Weights of a small GPT-style language model, trained from scratch on English Wikipedia: 6 heads of 64, vocabulary 16384.
Each number is 128 + 24 x the weight over its row's rms, rounded and kept within 0 to 255. Layers, rows and columns count from 0. Numbers have three digits each. The size before them is the row's rms in percent of the matrix's.

# down: layer 6 MLP down (transposed), 1536x384, rms 0.118, rows 806-874, columns 0-95
# up: layer 6 MLP up, 1536x384, rms 0.114, rows 807-875, columns 0-95
down806 100:128100145152116125092120094136079107149088157150141094132121155120147119133165143156146156096120114133169110116109143142097143145150159109166145129148173121113157148109113115131137106183175144147110104118142171134104143122099124092118105159156145091167147151145142103122103090094133152109
up807 098:115139173102110113169116140115121124135130112146168105102150152108163080119105118141132146153118094154134114110143156140094164107126121138124101103101132078110136134121138146132111134082140173139135139167121164105131148099117148099125132180154102127127136145135137110135123136119097147140
down807 097:117134120098085141136120083070142136106174161153102112153118141152123134105154141144113119124131101127116100135113131126139102125151114133125121086122157163096150141124111143122130103090072139098113130158132084121131112151117119139133106167111140173120103123177133079104142138141140118152
up808 117:106169102125122114128114134112093152133095129129123114123154180123116133132129075154104116079178136126110111131172106105098113105119091177114094109150164169158102135159124126114159104120151097155154110126112147106138122134141144089145113092160121143171115113091107111124125137154132104161
down808 121:167139108118096101115082063120089141163133133141121103115126130096095132154105127153126089083117116117123101142160111119116087116139085153092112125147157121107117137142117136129114111130157105112139152122097124101104119114142130123113172133083115120155140178065095157147107115131127087116
up809 110:156132154103167134134139073122085150115113128117156135088140135123152151090145104132138124130153158170095134080169104137112115154111143106117116105068129152141160126123148157182156165113140123128092129120168134193107118121134152138060149120144108134090136125089161119095135141129125090132
down809 099:111110182126130152116143138139151119140137139154100123159129105111102110122155137120097105134111079148129133172127133078162115117105136165118120126137158115168184114138164112151131122044125118127113134098127125118099134162129141141127093098155140177111136112133118137140151113170090082175
up810 090:118138157123120103130120152107146116103130101106148133113104137112097118120145127142130123119097154137088135131150107126125090162175137126110159103104099144146155157106152134108116114124123128102165133107150089143120094138144149144123143117149188145153112129117135121144090177130120135125
down810 090:153110090142150134153155137137117118153105095105128154150119133103116118114108139123145156131168134109141150140106161122105129110105132139133145118154155130112101119113174146126123144115126110144098108130120143111106130062106150087146169136131098134107137139121108135132157110143172147122
up811 098:127126129111090098127138137128140134088132109094118167156131146111081140106107132092082140110135149130137079183130103145155105162113143118132101124114159128112135092106072159140108099120151159136144142111112149137132144158105091110120108115168103092100161086096137124158100108163113168131
down811 106:160112113126087126224109065134147151126139131152104122106074127152076112151126146155130135147127090101121102107167127142100136146145153118112102137103138158138161114168112113136155142138141110119095124143137141080121122121097148115120170150137132128102126151086096125132119137142162134140
up812 099:109105118085145098117124106134139154126116123122133084120155149159104105072121128111145151094121150168104142130133136170139165147135157099149100153144138099116114114138111152135104115164119148109100126139108125156150146140092135100148105108120160132123142120102079138129134097138156174138
down812 103:147103116140127147116142125097132113073144108137127107095119148127111098106134147113149116133105105128159131113084132150127101110133149101114138138103103123141109142134123097096113145130148147148119112131149115116091114121111130166163109155124165117127120104118145147169095115115171088121
up813 097:137117137138151160111127151103131112133116128109136120118125131127126091121107157163151126144152126135088057123122144147124148131137126117094161092123128161131147100194096118077127144054114107164151143117105133125120107130082127125133147110100152143105156128128170109123128139148134114120
down813 097:159121107100094094138147140131115137099157091120162147119146128109164129139134111108107084116156109131144129171136150128178112139125119110107136141129133179122108095126170062098149092130125116154150107089154149134128122087136135114099107154165128108122109072123136217157128104126134108130
up814 105:126142113131121130082146090145131148146127164143126144110115131143144155162117129145135120126160131151119137114096093139108105137113112151135076124143138133088150122127163112165150111132178070068142121133117088091090092124092142126135145141140162116143139160091114070104122090130125103172
down814 112:111141152096096106118159131143112143145094164139129077111107114142106134126137134149116145102095177110098128078149146172142131101150144140057137132092147087110139170121102131126151143143114141156146152117148130128148118152123176144089117170132099123135155144119132066120151134126135110141
up815 095:104118120120114115149169141132142123093108145121108110135113131118159118091102105103096112111082101199078160151098138114097179127121102121133109115146110127123127148131150086122130134144121145080095153079130109142190115091142142082153122151155110113117117172139121121113102126140094116107
down815 099:137147091140140068125128138165108144121158136146126099133111142133143086113102102080130183103134144100149115098114104107142201109141110080142119109159133101109085113159122132116146089155092156159137131158144112132093131138084159124124115112139117135090077176095095115151160130153144154115
up816 095:103152099130122140130123085126112105089122120133137141158138134099144111125125142155163106105120117082079134113093140128142131116134119146122061155147162138099174121150098118128075120118083200119152124133133136128136160184097155137150142155123175174127129125109131159178163106110151155142
down816 098:121175109126144139141117138155122183150151146159128144112116074112148173156153163124161164138126142150109126115163097106142173114072117126138146127116060106130086129129128120073136131106098148128108136116132152141144105142142080108145114126156072135075171114078116148090134126132145126103
up817 104:131112116105167137130126169116112136112094137146107102135143132101107129140134179131109109114121154137147121130152100104139116145145100138117136165082073115128169126112141107093101113144061138163159148102133095167143131129102121138122140120130155127155130106124123112132146134135124122031
down817 106:137112140134154126121099118153153131131164129137142108138145089162122074110115123091115085139154114114126157134149153108146105116142147106182101168132139117115121143143119110121106112177103158144122170172126094151084135123135119126146150103119133137185146123163083098104136126174149126136
up818 095:080123098097139145157142132066137095127135100114090138136112091104152099138132112122113142088129102142102172128096152164105163142146113128122105158122117081164142145125157073150113121114091148112115100093122148183128114116161138160063134133146152145115128103168148160130109121131163149144
down818 096:131105143157096128141120152153157142149155132108108122132151100155150132129136115116135082158109120143183131082128130064116105122116115108151146102156184152138186121146104122145135144156139106141164126130130122135117110124152088078134114179097124125129164104124126153096117152102140124110
up819 110:098140128099141111132142154091126121119106146110113168133071130142095104128132125121119109106151163136129135126115123068112111139130136169105111095095093130142126143125106102210121111139167118097086125176089078139146115110097154106065172131104129130151170118111136114106147141165184158108
down819 107:110150142125112121098111111088118137114134150129130135142099133118134119149143098138127151118136139125146112151156135086153154159131156132088133098138137134150097097102109137114106117135180141068127141131117107113101127106104116160127098147113155136159133139088155126086122122118120145088
up820 103:139130169124146099169151134153145126080130136144147124145054148141138128144166182119126160123151113145133128118160122128146129131063107121127079102090119122117126117110131126139133150148126141118159082104135159142102135154114092115149147121146097140129108117138111119099124137108142158146
down820 105:158146098126167194136139148116117122105134132139185139095114139133076150104152133109175127089179138090128144093081130128162096137146140148117148137119184119144128106164133115147106127147081107128153161185154162125115104116129132129100117095131159115102133123093127098150182100125109147185
up821 104:136136132097114109140130118135126137153106147126137138133157134136123146132155121158182121103147124145129132102115122108123114144134126139179129099100103120149168131090168129112104098152089108128118125168146108101094111109151161117082099144154120150090166120174140123122138108130110157126
down821 105:133164135150120149077146106109104129120131114127127105069113100167149156098104157137125114094168098131094155129114092122139103119111085105085144114138136158096133111094144140118136119143182126111106141150104112143166114102125165105116128124119108105135141129154132111111111107142136153084
up822 099:133066140117117101123123136122143168128150153120141128108152153141127120121114080119123157204146164127147107105097121123132135123128132094093106098180115158123134142183106109135131116140115126111176092143123207111136121161114130103165181089115147106160128094141147132128130078119122135114
down822 103:142113150142124111141138138135125174086153143164162113142106127164109122095100152146146110143173125139085115124143155156084094111158129104086099116133107123097123132144117200090167161127141130111085140159123107091142161100100116146139114138142073128105158160117120135148127078136146164140
up823 103:134096160149140108152152096121170119144141105102104155127113122155127138150176125134157139136120106140117127130108121116127145107104141159153116168150138148098153153136090103113117114104129145146119138100112090108106158145148105122104162085143147123144125096131096156098140118151109158131
down823 099:136161129090111127123127139137101091121123166144137118158129135119132135112153116093110117165107176136088129146113105148138135136103124122111121160122099168142140131126106121074093150115136092132153147100066129097161126106117144184082100136152108154095130127175100141118136116115126129160
up824 091:094132120122133101155143160138112135136094091172158124121159127135083152092085171128118100164117115131098131134113114126131150134095135120163158175126138124101176135107148128101167115139113122119093113140139129134151088142128097103168127122130182120173166136174134170140180124123110074108
down824 094:097133146136153118131124120101113116112106137170099152177077128111163111098122154143118127137126115103088096147088149140151146095107135107135118116135124133114117130118129148115151119099087120089179150171144109124150139086102107125145109146126120135141170139124102127116126160113123110115
up825 127:149154145112120097124147114135126077123090154120143150095128164119143199135122098138188116119174126159090105154112140140111145145105120178121112097184148125137125118123131141120155101148162127100135134109101165097159136132147173102137067110143121109155124088118114123139110118133111138111
down825 123:133148082113089106150119141115066122124138144135118069102167144107138113149126148140122127106078134148125131151162137126120115095134094140121112099134179156142124114126119106147103132161116151146105135117121123099162127155132101103142150093128157129158082167089130153122112159133104076142
up826 102:163125114132129142130166118142104092140093136134087098105129112113082165161115125136158138127089174144074095115139088118124177102139149144138129096104083070104091107163130102127128095147113116152122114100117115074151108123115145118100149128111094152131098129110155113140085138096151136146
down826 104:125151116133101075113119105121177126106110098125077103117120109139146120120202146115129159080104136151118150125134147179133086149126113115143110146144155111171120125129094147126159150130122158091175124120145113117136134171163104111147120155126169110127104097100108136100119101126136168130
up827 090:104137129137196089185103135139103083120140121154112150093152125149124115156099184144124135103112137212100152070159108146144158152102174134140130110091140097111147162130147112117126093108126152147081158122141147135185148111135122104113168123160159137113122116116115112154139147154117151174
down827 096:124119107140098171102145123109124160125143148143149090136118117133166144111135112141081139137133131107108124171125165111102080093144105138120104135143127083130141094144133135150124134164119116140143099123157141133096108107116132145102128133147103151101117105145172152125089098111149111122
up828 093:128140143088131094131139150143119160123150109135168131106113175134136117106112168120135135147159116099163142122114102144156145141084154105129148157177089142084155127162115095099169136112103140140095131092124124122177118140137131151113150141117106124145119121131116171087112172122125125111
down828 097:122115121156134128143104121120137129144089115125149112151174138165125109121139089130148163132128123140131151157187137101134091131147099125130171150131115131112128134144103156137092137087157122155112159132064094134116141129131121118167129137106114143134144134102129141118181113152137119127
up829 100:079119092111125103135130138150163102147070159158146138139131145129083153112141095086161142118147128189149080120104141108128129137116137108140101112116122100107093141126111133113097101127135125092107133141085108093115124137101077145100134146083152147109156121123182056112087086161145184143
down829 103:156116170088091145129115119131096142144152085154148147158118133091190135112139115180087152139093115157119138121094148123150103119124147131116157109105146111112114086161139117125157119177155087108078135108132163159157112087145115072120141135136103090114111110139124142133124125121119126110
up830 096:094137115108162102110117088191112061109088128090123131136136128120154138142116139123147150156148094108085131078121132107086133187131138146072142103122163146127115129061157182122133113150098139063149101140134108147145137163149131124105123145131145150142093127152113130117148143108105107129
down830 092:141084109138114174162168152095125122156165115165131139115151160099106111120153115132131110105092172141114105160162136117168139095100121107141117147094096118153106154191108117160121112110123127193120141096142118124117084131080123127121106145129121128137133089146150105130101124170166136152
up831 102:130154119144128126174120151099169164123110116147128137163114176096107130133117152128109151123140114167160130114144146130095151099139116102101126147143127149130149108159146137129122109134124115144108125095139105128157140135170098132099120126169124139111094203128166105142132120106119161128
down831 092:152082142102112101128116081134133124148103138144110164113137101127118095147118088122155074163147082100111114132154142174096115113129137157117070158127155134137121128085150140125100090087129202132111112162062138112098164139130144094126104077131101103128123124138157126146116140077121120109
up832 102:131138099110078154139139164133117164133129083094103118134200114075174121134154095121137099133067131163154153141109131080094121106138141128133130098085149140118158110130170149146133134143124130113147115167100135152136180119111108117095103076119153097134121152145125116116159155113154132080
down832 113:118101138141139158140096139148122111125123137157114152099097118126140148089096071146135152151129131134116128123044135088153110156135070105177142125133102160154139155137100108112092145114119125089119139144130112099159127142129189145136099124116161130103108124134156127120131133117110100086
up833 100:120115115137139159151104169166148114172103089130137150112131125104126123131111137092141131143071137113125152117124114152171096121154169075111136099128126109139133133151125111109150148157137132141125153109147168119120121154119154120131126136144110124154133110109095126130144101167125102135
down833 103:140156120142129131128122130093111140131152129114091148143140135138124170154106104140132131109146168151127104118088140107142123115127133119139118139115132114141113111130107180092102091102137185149133126120138126103109107127088132114146111090099087114104129139158106100087087089136103103139
up834 093:112126102108132136090121177090116121082103138155112096137096158127099154131130106136154172134158149129109125119138133114128147128137148162107083103129121102134153129172106133163112154139119143112134119085104083138114108111130122126119081124108145136111160132156159160134118105143131123184
down834 094:102133139120166114121149146116098093092137134089103136113139133140154114157110163107077102148104097121099152121118102168130091130151103116072133132094115160084141099115121148150164139156110119193087140131145136102106138076156107104110135148136128124113085127104116131162141103167130157099
up835 094:066115130165151113132087099126148135094089140107114148113140115129112139100119108145171115136092133112108144141127084113130178145141147123172118136130108114138108114154151111103125112093131128145102149079176133166143105150101102155147147103113094105156132147159125136130136134113123123130
down835 093:165165135149115109119125123108112157135117110131097152149144106142101134130128132132118149171088135143129119139119150144109121086139144148086109180147143151093113136141155139136127078175100160079167140122132141126100113102131127155154118124176110113130150146166100146100130133127131123100
up836 104:124126159088122156140122136107168145140137156110078161087116123095125169120118099140084146172119156133131130152133108144150131134144139161136123098135115144138148107150122083090095122111152158120134129124122112108152107129129120122158119122131145129122107121096137158137115146147113168136
down836 099:101121093152083149158163147129127098162128110089182125106147162149125097183101132157094129134039127120130107111146126114137115110143144127121058094169115102129092105136146081131134150102132093096101126140156103144114131117137115129190159141139136096122155143102125116141112092133170067097
up837 099:153174131137101190160149097119123133135158143131142123135073112119109155144132140135141118098144124141147103148145097137142098078090147090116142135143141142074157109100140148114087132105133171075099162135105067098132132124149161114082143123138157149118094096118111109167131130167120136147
down837 096:120132096107145115133122145127101150133152164150095151144104153117103102137156114087123116149150149111136144157134146160155133170097126179110148073116092113134142142133143140106173130147141100178140128123157172140097150143110114123104123123116103130146124132113129144133144124136132126099
up838 101:107044155120108121089094118110162110112169099134126159143133091152111109121112118108112134124126110148133155118147101095096098112132156115143109165137143100133111080132121146093153189158113137134137133113155079126155105151148126151188132120127094104129163101137107129114124134163124123107
down838 105:096141127145137153124126160127130111135075088134154106121123167149120119092139084102137148123162169093085126148082102151162120153135142126108161136084156143087143116099125105127097100076127090150120086155104128124138116117146096101118159094095088148146123148140120127155136127129113147157
up839 097:130092149131120175147104148132135084098090116104116123100126117145166102094093133073118129123138140136153148101151063143085090131132078105079172161117101155122102171141136161098104117090123126094132120135149153103142120165162118122137158095119158105114121117129110120124190120132125144130
down839 099:133157125134076134102125102156065132124145144128099112132126094194127109122170106154150077171104113116144116158123142124172127107098138130143161109126127119142085139110097155150150097124136131139150126127133147087141119143141110138113132113128123094058127088096086106086160142116175133151
up840 100:121126160105190152121131141115150076151142184158120105115106125131120166128119133125127120186133131112117135125138151108105130098138116154183156131122148094135120117127106132110138104153156138123144109148112123115102077191185086098126155175152141130133133112172149141120092161148118123089
down840 099:174125115123131100172108152124128137109128178118091105115144063112146152128128098111121134131156133102130112142135140114131121112145159137086166124123140126072146159114150136147153129089165134109127143104094148120079117124126106174128113149150117145145126107150104143100139133153141110107
up841 092:136161078121174109162134133153128124102093099106156112154136153121133121172143137102182159138134133132101102118147131135147141100135110081145150144113126134158096132146125122166127115134133134126125099120115095130153131124099119211136172141080111135120086122138166129140116155084088107151
down841 091:121109186145109139116163093123116137163127164135138175156169118132128155152146123161128136129144126110135154127099151119130113087102127154080136144134094121105142153138113149121131101081123112166138102092130181105126115155150157118135111150148115127140140141151113107118175105173132157117
up842 096:134119115109065150118116117164188116109116111176169073129122129119134122137059128125107130157138083162124147172095138111101165149166156126128168166140144187167132145111090127104141136150126119083158128101133084099116147126168130143137183074154157099116094138138146126116152103104117129117
down842 092:122180143104141109106095093124136133096118130125155139153130100140123102129156139128095095117145173108142150143120106135057137130128107147121138138157099108101126080121100105148096143188122116170158129112118124180121115122096143106085111133088109131161120131104114135113130131092160111132
up843 094:127133148142184130134111124173136150130148139128150147100157120105124151119118146143156155124165131150126161116099105120173155118141115128161123116118138146154105147148129120131114090171113157079139127139137146139167145145102106138153085154131132082095138192096123121131178090099152144150
down843 099:121100098119132080150115144091081143148097158119164129112084120132124093118129115105153106132169151112161130104142115086129152144173096147171113116166118108115111134134105147133126128115148088147109157100138119124124145102101097125110137141131125149159134100163126140133117127122156118137
up844 098:145140099109123119131147103093159083145088131122117126120108151176107131117077153119173162100077093165103131093117118157066139116145098113117102099171106139121101111126093138172152124110134111096087102118120141172113104137140111133154139109169117135102149158158098129127107105129154164144
down844 099:135131116147153119099108182128101153129094109144090083141127145156160121150163113138081119038113114123164176163117156147151135091126124158107148131119154089110123098146121095115100144144124154115160097142148177135072103102129166081098126118114104136158083140139129114141138100139117101149
up845 101:132124182149122119110157160149088137110115093136132148103099121162144130140090104110109130084133124130129149116106116107130158136103125103150139132120155113123136158123118125111147118127136101130167155126116120155145090106111138127107118112117123085151125173164123094064133165124109145095
down845 108:097105182130125164118138096136133128105098124161142110095093115141132148115167099130093127123121144132152125103080085081139123135122119091105179140082136144121093106127152168082162081069140131146096102147106129148137094110098127181191159115167120098136116091111104096101127136071144103114
up846 099:130134156140138111131119125117083129184175140121151107146092102070093163144119142136148129093125119090166137144106142109107138108089123095151137098158102162081142136119128110113121118118116152165153156103139122141090136146135099157152136142161145143104126102127120136094144124130125122164
down846 097:081098125121062145167128127156091148120154160136164161132106134103101130081124119134159130123114183149151148111159110147077099158115115066117130111116128163123150134119075174088125115117123159133098121126095129087154126147117127110125163105085159106153114101052089125148112153104132110118
up847 118:127115138096129134129144112145107125168111111124112141182140153158129091103133144143135123149126143091170134123117106126175144158123129109125153106078146157103120162114086126116150145134107137104065119120089157140102108155137123110078122153144164157113129133128125109122143096103145175221
down847 095:185106135101125160118127110146112138167173159147145110128100094127173176125105098106129144154119128065113124128131113126171144120112149100174143110113162127142115158147097171098131134152116081147089114143135138080151142146111103147127144149145108177181125162123111142117114109089170117133
up848 098:186109104133116124142171114108102150132138135165117156101144090120131113146105113136111096075121150133142134139126112144138106106113164149116123098127143122151138117130110133113126140140135137091119159147081117137110130146155112113143098135135120092166121115145128119099094151112119148112
down848 099:115104145112130098132132129130152121086121126122117126169143109119100100101129128154108126113167141096117130152130154154126160146077112142155083066106145134161166130117134125142130129106071136105150179140143099134142098108128166107117134130090159118109136074152104071121143141132125082158
up849 101:105134123140120129125120137103105150054159112115184140126128154111117156118140138180131115136116114133131121098161110161104111111101116135113138133168131131098107141161104123165110093129131154154122094139114113113123124091134157134143162123132086144165122092095182085106145126081122141093
down849 099:105117146140117124149115119124146126169166127119164095106108133103153111147135138121130114135098108136138160100132136118124135117117125060106161157107134149137107103155138135148109102048114161093114169113107113106113100149148109058119152123152134130109115118085128135104187139135107102133
up850 110:138126162122147124125153129115081151107109185091089141120198123123126098091145157139107171125155150133114145095144114095146133158152177122125098131125143151140143122125154170145110131120131160110124207163122138166148126149176120159129135110139116147103113082132117148142130154128104103168
down850 098:170144175077119127119125156132105128141178110130114158134133134128139133144147117198144105131159147121117141169157138106138105109157136149126128137075158101153114151110148152140116123173146159102097126113093096135094126110120126125082142044117125157127162165208122111098093118137120114119
up851 106:137094078126130164120102148064100138101124200090072121144117121127128099126121123106119143130143115127125084138152137107130124119127100181147163125121123146129099130175069144151156166154159122138152163105140127109096130156130151112149116123142104116136087152096143176143150172142072155131
down851 109:133102149104143160103153109095152144111096132170132161085113113114124129141140147111124127112156104149123111127132125118158142122136131156120119090092104120134113073066099138155105123118152101112104139121121114144110159094154120138181133104144077156132111103108132108154107102105129174088
up852 101:114153110111115119154151120167121125153153100105114103143091144152156119124109074111110130130126154139131182128141105129138148159116166142142094124118117131124127158162132152184104138135130138149107105100134157134141112122111147084117129111149134116102128092148109153103110184120148096145
down852 100:115107156160147080088146118147138103121098142097101132175117137137117086107113113091161081140134123121158113116104144139135133086142126128153120122122141134092152142093133108135136108147148164133058175126146087146137118085123136155106165132104171136156102154175162164125140116129146117143
up853 101:145117172181161121097147155081126167158121111127119151097091135179117093141106121086123107155094137140102111165178139117111106140104103138117175138143140122162143145140120100153113129146073117126176149143134135120120144128129092159156163131148130104107112141147138120122100143143133117140
down853 095:092143166120142155128115084098119165130139110194099120148102146175120096111114142120149182100114178150118124107113124114124115157091133126134115120143124123138074142135146165098064126102144136132108166172121108098104103135129086083103124129089112162177082132143131098141121152125105142150
up854 112:119130114136115108119122116150104180135112140139147126133170136130098120122185087102136069107120121101117177139128158117137124099073142170132074123157150094114121134169134141116155139089143112147135101130116144100131125186104113100109173118175151182128115156097146111133144133122125129131
down854 107:151062164121085100142154144155109143152103137142116145119143117096143111167135148101128124128111115176130108151100129106181113104123147102106086079143118130088078123120103140117121140161120118073120148121120146123144122167139134113111139091116172145108096181112134119117126118117168097121
up855 090:093098127104117135168144124122095113120105104151092184106095135149164129122116113140099097122097123124154125170128151127130142127089127146143105130121163085167110120091163116113134133132135106098141120168175132093127133127139141128162134113166151114100091115140158142132150128111070099150
down855 099:136109072150125127149113159131090159141162165097124081137104127081143148122173110117102113107090127128126086121129119113118103103144162169109146140120106101114127126112105157143168093168104119168096128144109134070120091100133125115096131134110113158149119125203124154126129121108133103117
up856 097:161149096140130159148139133162146184125146167114148171149146139145098147137139110129111137133133114147121133142146106153130142143092130093139092128106162114144162127106096142145097129076159167123116101120120121176154138065114139130125154096137110150109152085166110176094158132136124155122
down856 094:114110131090133125123130119159142110164155138126142125111118123125099142126114134150166140113086092131104117133134136146131102118114116136084116105102121146068123110104111141089132095087152096150123165112136102126127128129060130149118135180121160119110117140134097150126127127132143108135
up857 094:140104144114120161141127109114100157135091169156148142133107083145138149151103114112191116147114125150137094159124121129134116136111154114132129112157056140165148105083129128118097134148163103124152138108140168123157099086156127143137131100110129159124165156114128156138173110100119125134
down857 095:142130088123104138129081125078128126122129110132084118082103140096152107148153131123068106128136148133124121098128133113133145140094112147161139123130133138142113096114119126100160153171133117085104154125156132140141123119143110122119126109125138096174141091153129102143121146139111134059
up858 100:130124118135085090177123101128173151143132166140113140161095177113067078120112113128093099149167107097066146138112167124139138133117137142110131120148113125127151156121113135076108139168113075156132126102122105154127155158138133107150126128112111114120128122117107157118137153143153133116
down858 098:130165073121094118125125147088150112147145144161099044141109152140105124154140131157112166123156116096113132107097104133106128153127128126157099125071133145131149129113165121073114133157102134123131119136163141120144156155119115141153143077109130170090065131117112165102108096104135131112
up859 098:158128140134133103116100112162107099130123102105138136116143130132128082127105129148137117158131137118114139161164106136104134144125171126124159130095133091131164117152148119123116139129100099138112133117150178165123102112164163121154148127119147153125081153134160111136071128095112100160
down859 096:117142142111118138131148142110130114152157102103098108127121173109124134116105136156106108136112088124124104127076159096129162139126122131140107154117137169139125153095122143158127149079146100095193118162084095152119147106134135116101108157128107088090153138162133160148149122159134146134
up860 093:128153131148080131110126094131129113125121126118130151154144113139104136111104150116166184106105115148137133115082152147095127107155158153130157118149168113116132123109114151129108165146126135100169181161116109112081124156128160132099097131116117122113111132133157161143136114085181132101
down860 096:167144137165115118137144104164125137139134145111155146150134071076119153138134117119141065127090117131095156167150101091106139093129083156124128147098148133118144113114126120119135136153099105151168113120089151119127140158094126144120092125135117123151087137105130112132086156113136154121
up861 098:149121116065100089143102154125148137145150158132148121100144143118182099097066101162098103107127141163123162107112142125157131137137183156110132139111166148123196075127131157088150141121130083107168094155132123133142150118143116115140134156131130132177120143145122153060164150142115128127
down861 096:095130136120119088159105165104102136158114124164122152109130130111173135116130134090141141171115160149122143130130129161083096112120124173109157163162105090149120114154134132144104180109137126154120085126140138116119137155136111133150098132088153117133104124145145097146171125133150137105
up862 096:101158116131124081171124118138144139164164168156146093138143097150103111095102109077166125086078120131114139132123094151126099143142105114149158138130142136113171162162120128132142163125142176176106142146099106125119135123130139150136145110156122124070079141133117143112130107159102149091
down862 096:158130193112160168136093160149117125139092069121151135113147163146146164124134145141158117104139110198133129155143136120120129110114162139145151095144116128138131079100160098136130138138120144126139135172132110166173149122127081158107066193139144128136142140169158125153135153129143135169
up863 105:154128116136113124182104153103154134100103139152135128135201149100122145111151077106160089131128108100146115123081167106142167128187158077120161124098122156158146169151117129150087148123135141128094154103144155164101133143161135123124135115123115114142135147148151166123110174149126105116
down863 106:135130157118157131125125118109098118164122136123142100148071107155121123139120173146114165085122145172106137150141114125110089151126101156111124128125129102138098112158136164113186118124120137140126086132151086122142106152102103102148130099092140125085082092105109109096119140089124152168
up864 101:138138170138132124122131162102152156145137180116090160103141136109105134128139107110149143147095118120133126142143101126124158097118177166107100141143115135127100140119160144137096152117139112097145125127076125125122146170147132127100152178124136135167123137058147137170128143141119137150
down864 100:125117137130173175138135116102100168082101166149153141165135136162134076135128110165138126124154132132116130091139139160142116132106153088132155122157112132141142101135063183151110112120135109104137117150110092119109138162168101092129123183143175133079123175169113144125140136079138117070
up865 095:142095115109102122127102138145147138104098159105143126121171167163095086092150149111127131110143114148123131110086098093133164100138130107095070168114138089142080095143122109121118132091185101131152091136148137121097133157105129129095162149160114154164125147121093137111160135112108164140
down865 101:162113150139130127129105074145131141122164122123102112128094077106138103134136141155141116082072133110145162116105101142148108150132155108142146110118086124116113129165111151119142107097094146093139110106096118074115151119136145193105164065177104082131127165106161122143129125146146106156
up866 097:098151091128128126140137152158107114116132072085121138119106074107106127138145090152120129149129153145164088143120103165103100139128170113145151121118128122136132102132136102143140186155091115105126134088147114159185112126090138136142087141122172138096109102157091089095096111114137125123
down866 104:109140160079180088118093113141128136093153113097145149134155138122110092106178137146129124154119131151146139094158174143096180172123122131167150089151113141166149133131094106120109122118169112147146083161118118151154144157112138143132134134148137101160142113180137169163136110118133095142
up867 098:098168122145152097143101127156123165110119130167130133133120147130145099141135107142152123162095133169145114128131134090085114102134127163131102132153131100092067192111135163152126125127122167105118126078108094121120125083120084153105122123126158088178152113102139140123146110121113113135
down867 095:130160123127118187127106108163118098074083099107099157072092169143102115111088126145123127093150119120103135134121171145096118108129089148131122138101128136131157118077133115118110159083117100103128094144157154112177159147136152107086118126071104106129102112154143142134109146161148137114
up868 097:103131137123093113154146136123159153123155114104140123141139134147136065085133154129085113140096069124097118117130186174126147178137150132121164107119097114127145151177118126084125156128132102136107103143108193139120109132134133130119122153135148124137072142166121146139155116115125109157
down868 096:131142139112128137135093102091110114112094148118137124154109190074102135130118137091141152089108103099096112104115086128112122143101108145153130102101150161118111099143157141120127135142109110197144135085108120147120117137097115105116158155168146128112142150084101157122126108128080103108
up869 101:122134147167149108141105136119148131119115102147088119121100089129135178105170125161133105116181141152119102156178121143129124136104141130107144139149120121083117101106147123135145129143140152128159117117115129130138087134095165141108088120151100153122136102070133153120185131121161120106
down869 093:150136135112134141119106097098074136176139143103170132135132122130113108116139138174118118126096114104128140130108129101144129135114149118144136124187158156139163156101167132174126171073162103098109128126175112137163154169130172115143144141142116106150163145077147127152097095160153136146
up870 105:118139105147088133160121112150106142141151143145073108123178154149153081112082116136086130095135111175113093144108140111144140135142126130129099113080137126152174124181121141129108140122101095141168134133159065159146106101158143164194139157129167116114162115136149164092140095102137125119
down870 098:109136120129140123116127096113107117154088160114163124100158141135110100132075128102102092131155132153116161136185100162133072105108120168139119161144150092123155126096145112111107133097104103109112097152106060102139134132136107155120106132082084100135119145124154110086132152149144136085
up871 108:116144149166126120176112159152137131112092094115156167152133102110158177128104113127169144106084111132111142119114100089157131132116115139132132139107168127120133133112156123138102145162161171115133113120096168146095163142146146120173106139151164119117125165129133141158117120081118143138
down871 099:109150122102141108108141149115093102117115165083117139139147101135123130108113151136120138106109090108122183148113113127105141093125127133148160097113086093131170088164117133120107139115129121132136121092123126162134142152122074128120153109186134161149112096194138118100132153125103115152
up872 100:141143119071088082150129157132119095106104132097123126085114121128120142112171087112150098101172121163136112154120130170106143120107096150148103108103097097120104132148112101075147123090081155091137157097135117135121107138194123071129126113107121086114141094104128099129102102137125115107
down872 102:114134121073116079146125101099113134107125131090116087118141091149103116128109134110135129119115098120125099118114138145127094146129103168136164138141174160144146110098104163127139094153146149141073124115119137093156116106085109119135111132138141138148111113082106133110152156116109135133
up873 100:130123111155152156120118127095110101108042162079110150131107149148115135125123121139131132085066121172101117100097097115125160124133123168080127120119117137130109142120129084125151119144107130102160162152114109105090126140111098155161144118115153075140128120134121131149126121121143126165
down873 106:119109098120124105150117116096150137126119142148096128082114112156083100129112140144151078115113121099117108085112112156105137115135130084118112110118176147127117093128140127064134112145089091127131116109124112102106131116123148094100115117155121118095148151103094128176131094131184155133
up874 100:139133170121125154145133152124153110102154149130086119103118114122161094147166093160112153140120131128126121141086139103188144114171111183124119163090087122098117148102117169093182156121147163118126118128146090116108119150142131129154081125119140122146116143149139133102126083178118130146
down874 105:124096137131131149170085127142119118103132171155121165087105138146146105161135124180145085147122120140111140141117167134168125110145123133125122106150142121084134136112092093130148131074136133134124111142143125110118107106100142164116142129124082141102102112116100149124141155125119134104
up875 100:147124129144118106125124060110149113142125110133100139160186122116123116176159135148167133101097090091124097143155094165137090155143154152175120153120144121125129126178093092145099127126135138153129147121137164126134105140095131146129146136173119164148089122119079138127107144079125137089